python train.py --hidden_size=128 --head_dim=64 --rope_fraction=1.0 --extras=["capped logits"] --init="normal" --init_std_down=0.0 --batch_tokens=16384
Each number is 50 + 10 x the weight over its row's rms, rounded and kept within 0 to 99. Layers, rows and columns count from 0. The size before them is the row's rms in percent of the matrix's.

# layer 5 MLP up, 320x128, rms 0.145, rows 135-189, columns 0-127
103:55 67 60 40 47 34 42 59 57 52 46 72 51 60 46 52 47 77 54 59 37 46 45 58 58 60 64 49 51 35 44 57 40 59 59 42 34 42 50 49 52 47 43 49 48 61 35 30 67 53 30 29 50 44 52 43 30 55 32 68 56 50 49 32 68 38 50 50 48 42 55 54 48 58 38 42 57 58 53 48 38 39 40 44 55 57 51 60 48 52 43 60 53 60 38 55 58 66 40 41 44 37 52 52 53 51 23 38 49 72 60 50 49 52 34 60 53 60 57 54 44 35 51 59 47 53 55 64
120:62 48 43 38 49 38 56 41 41 46 63 50 52 45 52 63 41 55 50 37 38 49 50 58 55 48 45 59 22 62 46 49 52 50 66 55 56 47 52 57 55 64 35 41 56 43 69 63 55 37 38 57 49 47 54 26 40 53 53 48 36 42 50 57 66 43 39 53 52 49 52 64 51 52 57 45 69 57 42 38 62 43 49 57 52 60 73 32 59 45 45 55 50 55 60 36 49 44 53 56 48 44 38 50 32 67 46 78 29 42 39 55 35 48 49 49 47 46 57 32 45 78 49 40 41 60 64 44
099:55 51 65 62 38 25 59 52 56 45 57 58 59 56 37 42 37 42 63 53 55 51 52 59 41 50 63 47 47 63 54 56 51 60 61 63 80 49 57 50 56 53 43 48 36 27 61 39 50 43 47 54 29 47 60 45 54 59 38 42 46 57 48 43 43 62 49 43 50 54 55 46 54 53 47 62 44 52 40 55 34 43 29 36 43 68 60 45 55 55 27 52 46 73 53 50 67 50 55 52 68 50 63 46 55 29 51 47 48 37 44 45 49 49 44 30 64 38 45 38 38 63 36 55 63 59 46 60
105:53 70 20 49 44 42 43 47 43 54 35 70 40 36 39 51 56 54 43 72 40 60 65 44 65 53 41 48 61 56 61 63 48 51 39 53 44 53 45 52 58 46 53 50 53 55 57 44 32 47 44 48 58 68 38 55 61 42 59 53 33 28 56 51 43 53 44 63 49 52 61 50 39 69 60 56 74 57 60 57 36 57 37 50 38 47 42 44 57 50 49 53 61 46 43 36 57 63 36 69 53 49 39 55 37 48 38 67 59 50 55 46 46 56 52 36 38 29 43 53 52 38 57 50 40 59 63 53
106:77 40 48 62 61 53 59 49 44 50 36 37 51 57 37 41 57 58 63 52 50 55 66 49 40 59 45 51 66 35 58 44 29 62 26 43 49 59 64 46 40 50 18 46 39 64 49 49 54 58 53 36 50 36 43 43 68 43 52 46 37 53 38 44 58 59 59 49 50 58 53 45 37 44 50 46 41 56 53 48 49 48 47 24 55 57 64 42 44 46 43 53 58 75 52 49 45 59 43 67 53 49 46 45 47 58 64 60 55 58 36 49 56 48 67 56 44 68 62 39 46 33 44 47 61 47 51 42
115:45 52 40 46 51 56 44 45 43 55 50 43 66 58 52 61 51 49 47 68 56 36 41 39 55 41 43 43 60 60 52 36 68 41 58 53 44 32 41 47 37 56 43 39 32 48 46 32 39 63 66 41 61 36 66 38 34 58 48 42 61 71 61 56 58 51 57 57 46 68 55 52 45 47 55 40 48 64 46 42 62 32 48 53 53 40 52 42 44 62 56 43 41 55 46 51 52 48 43 60 24 50 65 56 57 29 63 43 48 59 49 38 39 64 65 51 50 42 57 46 42 33 68 65 66 51 67 42
104:64 67 38 41 42 40 45 44 44 56 45 45 48 50 61 52 64 46 49 41 40 68 42 33 49 52 47 50 49 54 68 48 61 26 40 50 49 50 41 61 67 35 38 75 41 53 58 41 67 52 56 52 52 40 71 55 50 68 44 70 54 60 48 56 47 52 53 31 62 33 47 30 70 41 47 52 51 31 58 45 37 75 62 46 51 54 47 66 58 56 42 50 49 51 49 41 37 48 46 48 45 55 49 49 35 47 34 41 42 54 52 63 63 42 50 51 45 52 54 65 58 40 58 41 43 65 64 48
104:53 49 50 39 57 44 48 52 56 50 50 58 46 51 62 61 67 47 51 46 58 31 57 38 47 56 58 59 64 56 48 62 71 41 56 52 55 44 54 40 41 44 45 54 56 27 52 55 63 53 33 39 59 55 59 23 46 52 36 49 50 56 51 46 52 33 56 52 35 40 43 36 17 59 50 39 42 55 48 65 48 38 43 56 35 60 73 49 51 57 49 57 26 33 58 56 62 49 46 37 64 53 55 42 59 50 50 35 48 43 52 61 72 66 41 59 66 43 50 37 55 43 48 56 44 48 56 39
093:42 40 61 35 66 59 53 51 58 41 49 57 18 44 54 68 48 67 60 67 67 42 69 53 53 65 47 54 65 58 56 35 48 49 51 63 56 56 41 53 53 46 42 66 58 37 63 54 32 49 53 50 67 63 46 55 39 33 47 44 46 33 54 39 23 31 46 46 47 46 50 46 36 49 47 77 52 63 30 68 47 56 46 49 48 50 56 55 51 50 50 49 58 61 42 54 59 50 50 39 37 48 57 49 52 50 46 50 58 41 42 57 44 37 53 42 52 31 54 51 38 63 43 41 40 50 47 58
103:62 30 51 62 57 52 57 36 45 49 52 59 62 48 42 60 44 50 51 47 65 48 69 43 50 34 57 54 69 39 38 53 59 51 46 59 57 47 38 54 65 57 50 45 40 42 67 45 58 52 50 36 58 45 48 61 39 35 64 49 54 43 59 36 26 36 62 34 62 54 45 58 55 67 44 67 55 50 55 74 30 51 41 62 57 43 43 59 50 72 36 54 56 67 44 40 55 44 53 63 48 59 27 37 34 35 31 41 49 49 50 51 46 49 51 34 49 50 42 45 47 47 51 50 56 53 48 61
098:41 36 51 44 66 39 53 54 60 42 60 43 74 49 53 56 48 49 38 49 59 53 49 34 60 49 52 51 66 59 60 30 54 52 48 42 46 49 41 63 61 36 53 63 72 67 53 42 52 48 71 48 46 51 39 62 52 59 46 54 52 47 49 61 45 41 36 38 30 51 39 46 46 67 45 53 54 46 48 57 43 47 45 54 54 47 46 69 73 55 46 41 35 34 63 35 47 21 53 50 76 38 48 57 55 51 51 51 54 59 43 66 36 44 50 62 45 37 31 57 53 41 53 59 45 33 52 51
101:54 49 40 64 63 65 38 34 68 40 56 66 51 58 37 44 37 39 50 61 47 54 46 57 51 55 49 63 41 25 34 61 45 46 65 59 30 50 50 57 46 61 34 55 30 52 55 71 45 61 63 56 43 44 52 53 39 53 51 45 36 61 37 45 56 70 45 55 44 36 52 26 60 72 52 65 43 55 39 48 41 38 46 58 44 67 50 46 41 50 49 45 53 49 46 48 50 55 59 48 51 36 49 56 57 29 49 48 65 47 41 58 45 55 50 61 58 59 51 49 55 66 47 50 32 30 59 47
104:56 42 55 46 57 63 65 47 50 39 43 32 50 39 49 51 40 62 55 38 46 50 55 45 53 49 67 62 48 35 49 32 56 41 54 45 21 42 62 60 66 50 61 57 45 52 49 49 41 44 38 68 42 60 57 50 37 61 54 58 49 65 43 50 37 53 57 35 54 35 61 33 55 58 43 70 41 57 49 30 56 62 58 41 43 61 37 68 39 60 70 32 46 59 59 62 46 49 58 46 42 59 63 48 59 62 65 50 51 45 51 56 48 54 40 33 54 46 46 55 48 46 45 60 38 29 60 40
106:52 40 52 50 47 48 37 57 45 53 52 48 65 68 57 38 41 50 44 53 43 45 30 46 61 45 24 23 59 39 62 63 55 70 54 23 60 57 59 53 54 60 49 46 43 48 55 67 66 42 36 71 57 53 54 36 40 44 67 39 50 44 62 49 56 56 59 42 41 50 47 45 39 58 68 52 46 61 46 56 48 41 61 60 35 59 37 50 43 56 35 60 43 62 56 50 56 44 60 36 45 48 53 61 45 35 43 46 52 39 45 52 52 40 51 32 57 48 52 45 71 64 42 46 67 55 48 62
102:58 45 50 42 58 38 64 28 66 50 61 61 56 39 51 22 58 19 38 47 45 44 52 55 45 41 49 47 52 41 59 49 39 57 55 59 41 53 55 60 44 63 55 67 66 53 57 47 52 72 57 26 58 42 52 50 70 64 66 28 44 61 51 46 58 48 45 55 44 46 52 35 38 57 36 65 52 40 42 49 55 35 44 57 46 45 54 45 41 64 66 35 50 39 54 48 56 65 56 53 48 39 58 58 55 42 53 36 41 50 56 56 59 55 53 50 43 44 48 47 45 60 62 44 34 55 38 65
098:41 39 43 58 45 55 41 56 57 46 60 58 39 49 43 32 53 63 43 54 37 46 61 42 44 65 60 33 40 49 49 34 41 61 56 43 48 49 54 45 39 41 49 58 55 65 38 60 53 53 34 59 67 32 49 41 54 53 46 51 61 50 38 56 63 69 60 59 50 47 63 63 35 54 46 40 60 40 41 31 55 54 55 57 32 54 47 46 50 42 35 35 53 52 74 46 43 27 56 50 36 51 48 39 66 62 60 42 60 76 49 38 69 55 54 62 50 57 35 53 53 50 37 56 58 35 56 63
109:56 33 62 70 47 57 68 55 48 42 41 39 52 62 49 58 59 53 55 46 45 50 41 39 67 42 60 53 24 61 44 28 24 49 44 38 51 58 40 38 60 49 50 57 39 56 61 52 43 49 48 45 62 42 35 58 45 44 43 62 54 51 51 27 47 45 43 54 51 50 42 58 42 48 41 61 37 56 52 57 66 66 42 33 64 66 43 52 35 49 56 38 73 53 48 55 55 66 45 71 60 63 42 62 53 47 45 53 56 55 55 34 42 48 42 48 33 57 46 66 48 55 60 46 54 42 37 40
095:47 60 63 55 56 46 32 48 51 38 25 46 64 30 48 65 59 48 37 62 53 42 55 43 49 55 37 40 45 52 47 37 53 33 34 37 56 65 57 56 47 47 45 71 69 45 41 46 43 53 44 54 35 54 46 57 57 61 58 66 43 53 38 47 44 50 42 60 42 49 51 49 47 54 37 36 28 44 70 52 51 63 47 42 36 54 67 39 52 31 59 57 50 53 52 48 47 73 42 45 52 47 61 40 67 50 58 60 55 47 59 61 55 59 62 43 62 54 31 56 54 32 38 50 31 53 51 61
085:44 61 47 60 51 43 37 40 49 58 39 52 64 59 32 49 51 49 44 55 53 47 56 45 48 46 53 54 66 44 46 53 38 57 75 36 72 50 63 61 49 39 55 37 32 57 55 41 27 58 54 60 51 55 58 37 45 33 36 42 45 63 40 41 60 44 57 53 42 45 37 59 36 45 22 44 61 41 75 36 71 68 48 43 42 57 50 50 41 42 64 49 51 46 67 60 45 59 60 42 48 58 48 65 45 51 47 60 68 42 33 47 41 47 63 51 45 58 44 50 49 60 60 57 52 52 51 57
096:44 51 40 54 52 51 40 57 46 37 45 42 62 47 41 40 45 48 39 55 58 36 53 55 48 57 63 67 77 28 28 44 39 39 43 36 66 70 32 45 42 43 44 56 54 45 64 52 38 59 67 56 39 59 68 52 38 43 61 53 54 59 71 55 77 46 63 59 42 60 52 64 63 54 43 44 60 52 52 26 37 58 53 63 61 53 40 59 45 48 43 49 51 41 52 41 49 50 47 54 34 51 59 50 47 43 48 47 46 46 44 48 34 60 49 63 46 38 54 54 48 64 60 43 46 61 47 34
106:47 43 52 71 56 45 65 25 40 43 41 44 51 37 57 60 38 45 48 37 46 58 47 47 67 38 48 74 34 62 40 61 53 54 59 67 47 45 43 49 43 48 38 60 57 41 47 50 59 52 54 37 65 54 60 40 48 45 63 53 50 56 46 35 71 38 53 50 49 57 61 51 44 37 43 40 44 36 59 58 57 46 30 34 40 41 55 41 41 43 35 52 64 46 54 58 57 68 57 53 52 54 43 25 49 68 62 67 37 45 45 48 75 53 66 42 48 56 56 49 43 51 53 41 49 62 47 48
087:56 55 47 53 65 58 39 55 54 31 37 42 56 42 50 61 55 55 52 60 42 44 53 44 39 81 38 48 62 78 51 45 47 34 44 49 42 45 46 37 48 49 40 58 47 50 47 60 33 43 39 54 41 53 43 52 46 37 53 68 45 72 49 55 45 52 69 49 43 63 56 61 39 47 52 39 54 56 44 62 83 68 49 36 58 52 50 40 54 48 63 30 39 51 49 43 54 50 60 44 43 59 48 66 40 45 42 56 46 41 49 64 29 50 51 26 40 44 57 51 52 53 51 54 45 60 40 62
092:49 56 39 58 49 67 50 56 61 42 29 37 39 44 45 54 49 54 41 57 26 66 39 59 49 71 52 67 56 63 49 57 54 43 58 53 51 38 42 51 55 44 51 48 57 54 59 63 59 40 50 54 48 53 41 48 54 37 55 57 54 49 32 47 40 50 38 69 50 54 44 38 57 33 58 51 49 63 50 56 47 66 46 54 71 37 61 40 46 63 68 59 63 36 55 58 47 47 45 47 46 66 46 52 45 37 41 30 36 54 50 43 53 58 16 40 35 54 40 54 70 54 57 63 42 44 56 43
117:52 45 43 45 32 50 55 46 53 62 59 56 65 35 58 38 47 57 54 45 41 47 49 62 62 46 70 38 42 49 61 69 45 41 47 58 55 38 40 64 44 57 48 62 53 50 42 55 74 26 43 46 59 49 53 71 56 57 25 62 38 47 73 44 62 43 72 64 57 47 51 31 43 48 28 44 44 54 48 39 45 61 44 58 40 51 57 43 42 32 50 53 38 47 48 49 42 47 46 30 52 66 54 53 60 40 45 61 66 39 53 42 74 50 43 59 43 51 56 53 49 47 48 50 54 51 46 54
094:34 35 50 44 50 42 35 51 40 48 56 61 47 56 45 37 50 49 50 49 54 44 47 51 36 69 33 36 44 48 54 48 55 48 70 70 47 47 36 28 52 48 39 63 50 53 33 40 63 37 36 66 45 52 52 61 33 36 48 53 57 60 71 46 58 43 57 57 53 51 57 30 41 53 73 64 28 44 63 48 64 44 57 57 55 49 56 65 65 49 54 33 48 64 52 34 69 56 42 54 63 59 44 56 72 49 53 52 36 54 49 45 40 56 45 63 51 47 56 49 47 56 46 51 52 41 52 37
106:40 43 39 51 64 44 40 45 50 39 60 40 40 36 42 61 46 65 54 52 50 40 51 41 63 46 50 42 44 58 43 46 57 45 36 50 64 38 48 67 60 43 34 49 32 46 44 49 49 47 66 48 60 54 39 37 51 66 37 73 72 53 51 51 58 68 59 67 50 46 41 40 56 36 45 42 53 48 47 61 60 49 56 60 54 69 43 66 44 40 39 44 46 48 65 65 47 70 46 43 52 41 48 59 37 62 50 57 52 45 56 41 58 68 42 46 37 47 52 59 46 48 13 47 56 57 65 49
101:41 48 64 41 66 63 72 35 43 58 34 51 41 50 49 45 45 64 48 55 69 51 35 55 74 65 52 46 64 53 62 58 52 35 44 56 38 42 60 29 65 62 58 54 58 33 53 47 34 58 35 57 58 65 44 30 57 51 41 43 53 56 44 53 49 38 60 22 64 63 54 60 39 43 60 60 51 56 46 36 54 47 46 43 50 51 39 34 58 42 41 34 58 45 43 46 63 58 47 61 48 59 45 47 36 45 49 54 57 37 63 42 45 40 48 52 47 57 42 46 48 58 52 48 60 69 52 43
092:56 43 64 53 48 57 39 54 53 46 46 47 60 31 54 66 40 52 46 49 47 41 25 35 70 50 59 54 34 43 52 53 41 60 53 30 46 56 55 68 28 59 52 52 35 29 40 32 63 49 47 41 16 52 37 60 51 54 48 40 58 40 46 54 54 54 62 54 44 70 49 49 46 54 41 56 44 52 54 58 39 57 71 29 42 42 46 52 70 47 62 43 60 58 48 68 51 59 50 52 68 47 52 62 54 47 45 41 49 59 44 48 52 61 42 52 38 53 60 42 41 59 57 59 58 59 57 45
095:42 59 41 60 41 67 44 60 38 52 62 44 52 38 56 63 44 60 49 49 51 53 53 47 39 62 62 57 64 42 36 57 55 52 55 55 37 75 42 59 51 61 39 43 51 45 56 37 71 51 45 56 54 23 43 34 34 48 54 41 62 53 38 56 48 55 59 70 50 52 61 56 57 26 35 49 39 65 43 50 54 51 77 64 51 50 45 36 52 40 52 54 62 54 53 81 47 42 56 44 39 54 54 52 58 36 48 50 47 44 48 39 43 49 52 22 46 54 34 49 46 45 43 49 52 51 46 43
097:50 55 50 49 64 50 42 52 44 40 52 45 42 55 39 57 56 61 44 58 49 63 40 44 55 42 61 47 59 42 45 45 57 53 45 32 65 41 39 55 50 41 60 47 50 51 40 56 53 51 50 41 67 50 77 39 58 51 52 51 49 48 39 67 49 46 68 65 53 22 52 53 63 57 58 34 58 68 55 50 29 49 53 49 57 57 19 37 39 60 44 45 44 39 43 51 28 35 45 54 55 73 24 52 57 47 57 41 50 35 55 57 43 52 55 61 47 61 54 58 53 43 51 60 62 39 64 58
104:56 68 46 59 47 64 62 35 48 38 39 51 62 63 54 46 47 36 51 57 48 43 52 65 68 44 53 48 45 50 47 49 60 29 46 45 53 36 50 35 44 62 58 42 31 47 56 55 61 42 41 59 50 47 74 47 58 51 56 39 50 76 43 49 59 75 44 51 47 43 58 36 50 71 67 48 60 61 49 37 41 37 51 63 41 42 58 28 36 53 40 48 41 75 45 53 63 55 55 47 46 62 52 54 44 43 53 53 39 48 58 44 46 32 51 40 49 43 65 41 69 49 46 39 46 44 36 43
099:38 54 42 44 38 33 44 73 40 47 63 47 35 37 60 27 45 58 47 56 50 49 74 58 51 60 54 37 52 64 58 53 33 40 46 53 49 63 39 46 46 59 35 51 61 58 33 37 52 65 36 54 67 33 65 48 35 60 37 55 55 45 57 56 45 49 48 50 52 54 37 57 56 59 56 56 46 56 42 44 52 52 44 47 65 40 47 59 45 22 61 47 38 55 58 65 43 56 45 31 46 61 56 50 49 52 41 57 52 58 52 43 65 43 52 56 50 37 64 76 52 47 53 63 40 42 61 42
096:56 43 55 54 52 50 53 45 48 32 48 27 54 60 57 39 38 55 49 64 55 40 55 59 47 53 51 65 43 39 41 35 35 62 25 45 65 67 60 52 40 45 46 45 66 60 56 40 52 21 53 61 63 52 53 35 52 61 54 44 54 46 36 47 55 73 34 44 64 51 61 37 64 43 45 39 69 57 57 41 37 44 50 64 44 64 51 59 51 66 61 59 53 58 52 60 50 43 57 46 53 48 53 62 54 57 44 42 39 60 48 46 33 36 45 69 61 50 44 52 54 59 43 44 49 55 43 27
108:44 61 58 49 50 50 39 40 57 54 32 67 57 57 59 58 56 36 62 46 32 31 59 56 48 49 46 72 50 41 33 45 49 55 37 56 54 52 52 44 52 70 57 43 37 38 48 56 49 53 54 45 55 39 31 48 40 53 42 45 47 55 52 55 55 63 49 54 41 72 39 35 53 60 49 45 61 52 58 67 51 36 49 48 61 51 58 64 43 59 57 40 40 47 58 43 62 65 56 49 66 43 83 63 35 39 35 54 41 38 59 54 53 51 53 48 58 34 47 47 42 50 49 39 65 50 22 52
093:41 33 60 42 71 49 69 67 51 48 50 50 47 40 50 55 40 53 57 47 39 43 40 50 50 50 60 52 55 33 40 60 57 36 56 54 53 44 27 56 49 51 57 32 58 68 51 47 53 44 55 60 60 20 62 59 44 51 54 68 59 59 51 49 69 57 39 45 40 38 53 63 55 47 45 40 57 46 34 68 28 53 53 43 40 51 36 52 44 55 55 49 53 53 48 48 28 68 50 38 39 70 76 54 49 39 40 61 58 48 44 44 50 43 39 45 64 61 47 55 45 50 37 52 65 47 56 43
104:59 74 40 46 62 37 56 53 54 38 57 52 49 41 52 35 43 37 49 65 42 52 49 28 50 34 52 39 59 46 42 65 46 47 36 50 54 70 62 45 64 45 52 65 44 61 48 40 30 38 50 42 53 38 46 56 63 46 61 50 68 42 55 33 48 44 76 46 47 44 56 60 32 53 64 71 58 40 34 36 50 45 57 46 43 58 69 61 49 59 54 47 46 38 52 46 57 45 50 57 22 43 44 50 58 52 56 45 63 47 54 72 38 55 51 57 39 55 57 58 60 41 55 45 45 45 51 54
102:45 66 52 47 55 46 29 64 49 54 48 39 44 49 57 38 42 59 46 48 42 54 39 58 57 62 29 63 61 50 50 53 47 45 40 42 57 63 69 52 28 42 29 49 66 48 55 55 60 39 48 50 55 62 66 47 39 66 60 27 63 45 46 41 56 56 63 54 45 50 61 55 53 59 39 36 51 49 57 52 45 54 77 57 57 68 39 56 44 51 47 53 40 60 55 52 46 59 56 50 47 60 30 43 28 46 48 47 48 25 41 51 44 54 55 60 47 65 50 35 47 55 54 45 71 49 55 27
109:57 72 42 48 48 37 57 46 53 44 37 51 50 57 43 70 49 44 48 50 48 51 65 43 53 57 62 34 30 59 44 63 38 31 76 52 55 46 45 55 40 44 51 51 62 44 48 48 38 65 58 49 27 37 47 63 56 50 52 54 69 66 48 35 35 32 58 44 43 56 61 54 53 55 65 39 54 65 54 39 41 29 57 63 47 55 63 54 39 56 55 34 59 31 65 39 42 50 48 37 62 40 51 52 43 67 42 42 55 50 48 49 50 51 33 42 51 56 66 43 47 54 55 60 48 34 50 49
114:42 60 57 52 54 51 63 59 42 56 43 43 67 35 57 48 59 50 63 68 52 31 53 62 31 36 79 46 47 42 34 70 35 60 53 56 54 61 45 49 48 59 64 35 45 35 59 42 56 55 40 49 52 63 47 55 62 38 40 37 52 59 62 29 57 47 46 39 65 56 42 38 42 52 42 57 42 37 53 45 34 48 38 48 46 32 69 50 58 43 50 62 58 50 61 45 38 52 45 49 46 43 69 56 40 35 41 48 68 61 52 45 51 61 49 62 55 53 46 54 39 46 63 42 37 50 40 60
102:44 28 65 56 45 21 59 55 64 42 49 47 38 37 55 64 64 44 53 54 46 34 39 59 58 37 36 49 57 45 72 67 51 49 48 53 44 64 42 74 52 38 59 56 51 40 30 48 43 45 62 41 34 43 56 37 46 38 43 39 58 45 44 56 53 56 58 53 34 44 52 62 50 39 66 51 47 58 43 64 52 52 57 36 56 37 41 76 50 52 49 56 44 63 52 65 56 43 27 56 62 44 55 59 40 60 55 47 55 40 52 61 50 46 43 48 55 65 35 39 44 56 53 57 38 58 50 52
101:56 57 56 55 65 44 45 45 30 52 60 54 54 49 42 34 54 55 56 41 55 57 19 56 59 42 60 61 56 55 49 41 46 44 43 42 45 60 49 62 62 46 48 71 52 36 46 52 41 41 60 40 64 53 61 70 50 42 46 33 63 59 47 60 58 46 45 48 42 30 65 63 59 59 46 35 44 51 48 38 45 48 42 57 49 54 57 43 53 49 54 57 61 77 43 51 55 49 41 50 64 49 40 37 46 77 60 35 33 51 48 54 38 43 49 51 43 32 50 78 48 52 50 47 46 58 33 37
099:45 50 67 55 57 43 74 65 52 42 44 60 34 49 53 47 39 44 46 40 45 59 54 54 77 54 57 38 49 61 57 57 55 42 35 43 37 45 57 39 31 73 35 48 67 53 44 58 53 40 33 53 41 60 55 38 47 32 51 58 47 57 60 56 57 48 47 52 55 41 39 37 23 38 54 55 51 47 39 43 59 45 47 56 31 52 35 51 35 69 58 47 60 58 63 64 58 44 53 36 50 51 59 47 55 44 62 43 55 62 59 41 61 40 37 55 63 49 58 29 58 58 47 67 53 49 44 53
103:47 53 44 54 41 50 42 60 43 61 52 43 51 20 72 50 55 49 49 59 61 57 45 58 54 62 37 50 46 52 58 48 64 49 48 52 50 46 56 57 71 51 55 45 43 55 40 23 40 55 66 67 54 51 50 67 51 41 49 44 34 51 50 47 37 50 41 63 39 43 52 41 62 52 55 69 29 41 27 50 47 53 52 55 52 47 46 67 49 42 63 78 45 46 46 46 51 41 26 52 53 38 58 44 62 44 42 58 51 48 51 59 75 53 43 53 56 46 46 54 50 43 61 30 40 70 32 49
103:68 46 54 43 62 59 62 66 49 51 51 41 48 49 62 32 45 23 64 59 44 43 37 53 46 68 56 38 44 48 38 33 30 45 39 56 57 58 65 58 65 56 47 77 51 42 47 52 67 62 47 40 43 50 55 58 47 44 58 43 51 35 56 58 50 38 45 41 58 47 34 65 45 39 40 59 58 40 43 46 39 48 38 57 53 50 60 63 39 57 45 54 57 47 53 52 40 50 25 71 60 55 61 33 68 54 37 59 49 47 41 55 59 55 47 49 48 59 51 52 65 52 46 58 44 32 36 42
102:52 47 41 48 37 70 51 45 58 52 66 48 50 42 54 53 59 44 44 67 69 50 46 51 73 39 56 34 58 36 60 50 39 48 61 38 20 57 56 44 62 53 65 38 56 45 63 57 61 48 47 42 44 47 40 55 37 36 65 57 37 54 54 61 28 46 41 44 49 61 44 56 42 68 43 40 65 31 42 49 55 61 43 48 59 58 29 61 62 55 65 56 62 49 67 39 36 50 55 60 37 52 56 45 44 52 39 62 45 55 38 53 48 48 36 39 40 38 52 52 45 49 55 53 58 31 47 53
105:46 48 68 33 36 51 44 50 42 52 65 43 67 56 51 54 67 53 50 34 52 46 51 43 29 57 47 39 58 62 46 58 45 56 52 50 47 65 44 48 51 49 62 60 44 62 45 37 33 43 57 36 50 46 40 54 65 65 51 50 45 31 47 42 44 59 53 50 60 50 88 40 49 38 28 57 56 54 40 70 49 39 55 51 50 58 51 59 67 41 52 46 54 65 48 50 55 44 44 50 41 52 45 39 54 39 42 46 74 61 33 42 49 53 47 57 36 60 53 58 34 31 41 40 36 51 67 52
087:49 44 55 47 56 45 50 57 39 55 48 68 55 65 44 51 55 46 50 57 39 61 62 60 34 66 49 52 67 50 40 53 54 62 62 51 66 68 53 56 55 43 44 48 50 54 55 41 47 48 53 43 67 44 51 48 34 54 58 25 65 40 56 31 67 53 54 53 51 51 45 51 38 64 38 55 40 57 41 61 42 57 41 57 40 56 34 58 64 46 63 67 40 43 43 45 53 44 65 51 54 30 64 29 55 50 49 36 31 68 64 36 59 48 28 33 57 50 56 60 51 36 45 56 37 57 38 50
092:48 63 42 61 53 36 47 59 47 32 49 54 43 59 40 44 35 47 40 46 39 46 59 53 47 50 66 51 48 44 42 47 56 59 74 37 54 28 58 33 54 39 45 35 53 51 51 42 69 69 56 50 48 44 42 53 38 35 51 60 53 57 49 44 49 51 60 55 38 54 41 55 57 38 64 39 47 63 47 55 39 55 39 42 46 38 51 76 40 65 45 58 42 41 54 60 63 28 41 54 65 50 45 69 59 51 46 65 46 53 41 56 61 34 48 34 73 76 49 56 51 61 49 51 59 55 42 51
100:39 53 50 52 52 43 53 67 56 24 38 71 51 44 34 57 34 42 56 47 61 69 45 67 37 57 48 64 61 47 51 35 44 52 52 45 50 43 53 60 55 46 45 52 49 47 56 62 61 45 46 67 49 59 62 52 63 50 54 50 35 27 43 55 31 42 50 40 40 44 45 41 41 60 69 49 40 50 65 62 49 40 53 49 47 46 65 50 45 31 42 54 58 46 63 58 56 49 44 41 54 60 44 54 42 36 27 39 61 59 58 61 52 39 34 46 63 73 40 41 45 64 64 45 48 65 49 42
106:59 47 67 56 57 48 46 39 42 56 51 51 53 33 49 40 43 56 52 47 67 46 53 40 61 47 43 55 69 38 51 63 48 54 50 59 45 70 40 56 61 65 60 52 47 42 50 70 57 62 54 43 59 55 38 58 43 43 54 36 32 40 47 48 37 54 66 61 58 46 44 63 49 50 39 53 29 52 45 50 60 39 44 52 48 42 45 41 56 44 66 34 55 46 58 59 36 50 45 39 58 54 49 43 62 62 15 31 64 53 64 60 43 37 20 55 45 62 56 32 48 59 53 50 53 54 61 45
084:53 38 32 59 62 62 37 53 41 36 52 35 66 74 65 50 42 45 68 53 45 33 40 52 47 34 69 52 43 51 49 40 60 52 54 51 63 54 52 54 40 54 62 53 48 53 49 64 46 57 52 54 53 44 34 51 55 62 57 46 38 50 43 44 46 39 59 32 63 46 49 54 52 45 55 45 49 42 58 40 65 49 44 61 28 40 59 65 41 35 39 46 70 53 51 45 55 37 65 47 43 33 51 69 38 37 54 53 39 64 53 38 52 42 49 62 54 40 44 41 54 42 67 45 55 79 59 45
095:52 45 60 41 58 55 18 60 46 56 36 57 75 45 83 56 54 54 59 54 35 54 63 47 55 52 39 63 51 30 38 42 62 47 50 38 39 29 51 46 42 36 55 59 48 59 58 45 44 53 59 73 37 56 39 47 58 50 58 57 58 53 52 50 44 43 36 66 46 50 61 55 49 50 47 56 37 38 51 45 52 44 56 52 46 55 44 47 40 50 57 37 62 33 52 67 52 58 63 48 41 53 57 61 42 63 46 46 56 59 31 49 42 42 56 55 65 52 49 41 67 46 48 27 48 53 44 36
100:50 50 71 34 55 57 48 39 55 65 65 47 64 60 54 54 53 33 43 46 52 54 59 42 57 41 56 54 57 50 38 65 39 58 53 39 56 62 40 71 56 47 63 16 56 50 47 40 69 50 31 31 41 45 41 41 41 50 41 39 54 42 45 39 60 50 52 67 71 49 47 52 45 55 46 51 39 46 34 67 63 42 54 48 42 48 40 50 57 68 63 67 56 40 58 53 56 49 57 35 42 48 40 45 57 64 53 42 55 52 41 49 64 52 35 57 49 38 60 41 51 50 47 27 54 58 40 45
098:42 56 40 28 47 42 48 60 56 41 51 62 45 51 52 48 51 56 41 53 36 45 45 47 47 56 48 52 52 56 68 52 45 57 55 55 59 46 52 37 57 56 47 34 37 43 54 57 54 44 47 51 54 60 59 60 60 49 67 58 49 52 57 45 60 45 54 63 61 48 45 63 27 54 44 32 71 54 52 57 49 42 55 40 38 39 58 61 33 40 57 63 57 27 63 32 40 54 46 70 60 56 60 26 52 52 38 62 33 22 41 54 42 75 60 42 50 56 39 54 51 63 49 41 33 47 54 59
108:45 33 66 55 61 48 62 43 57 43 70 42 39 33 45 49 61 38 42 43 54 54 52 43 60 51 45 69 61 50 48 39 47 39 72 48 50 53 60 49 44 41 53 34 54 55 50 47 47 67 63 40 43 48 44 40 57 26 44 56 57 55 51 47 39 50 47 36 30 49 59 57 68 48 47 38 57 60 29 47 46 37 70 52 40 50 42 44 65 60 56 61 40 54 49 41 46 53 62 61 58 57 46 44 54 68 72 63 49 57 46 33 56 56 51 21 49 42 62 47 59 58 46 55 42 47 50 31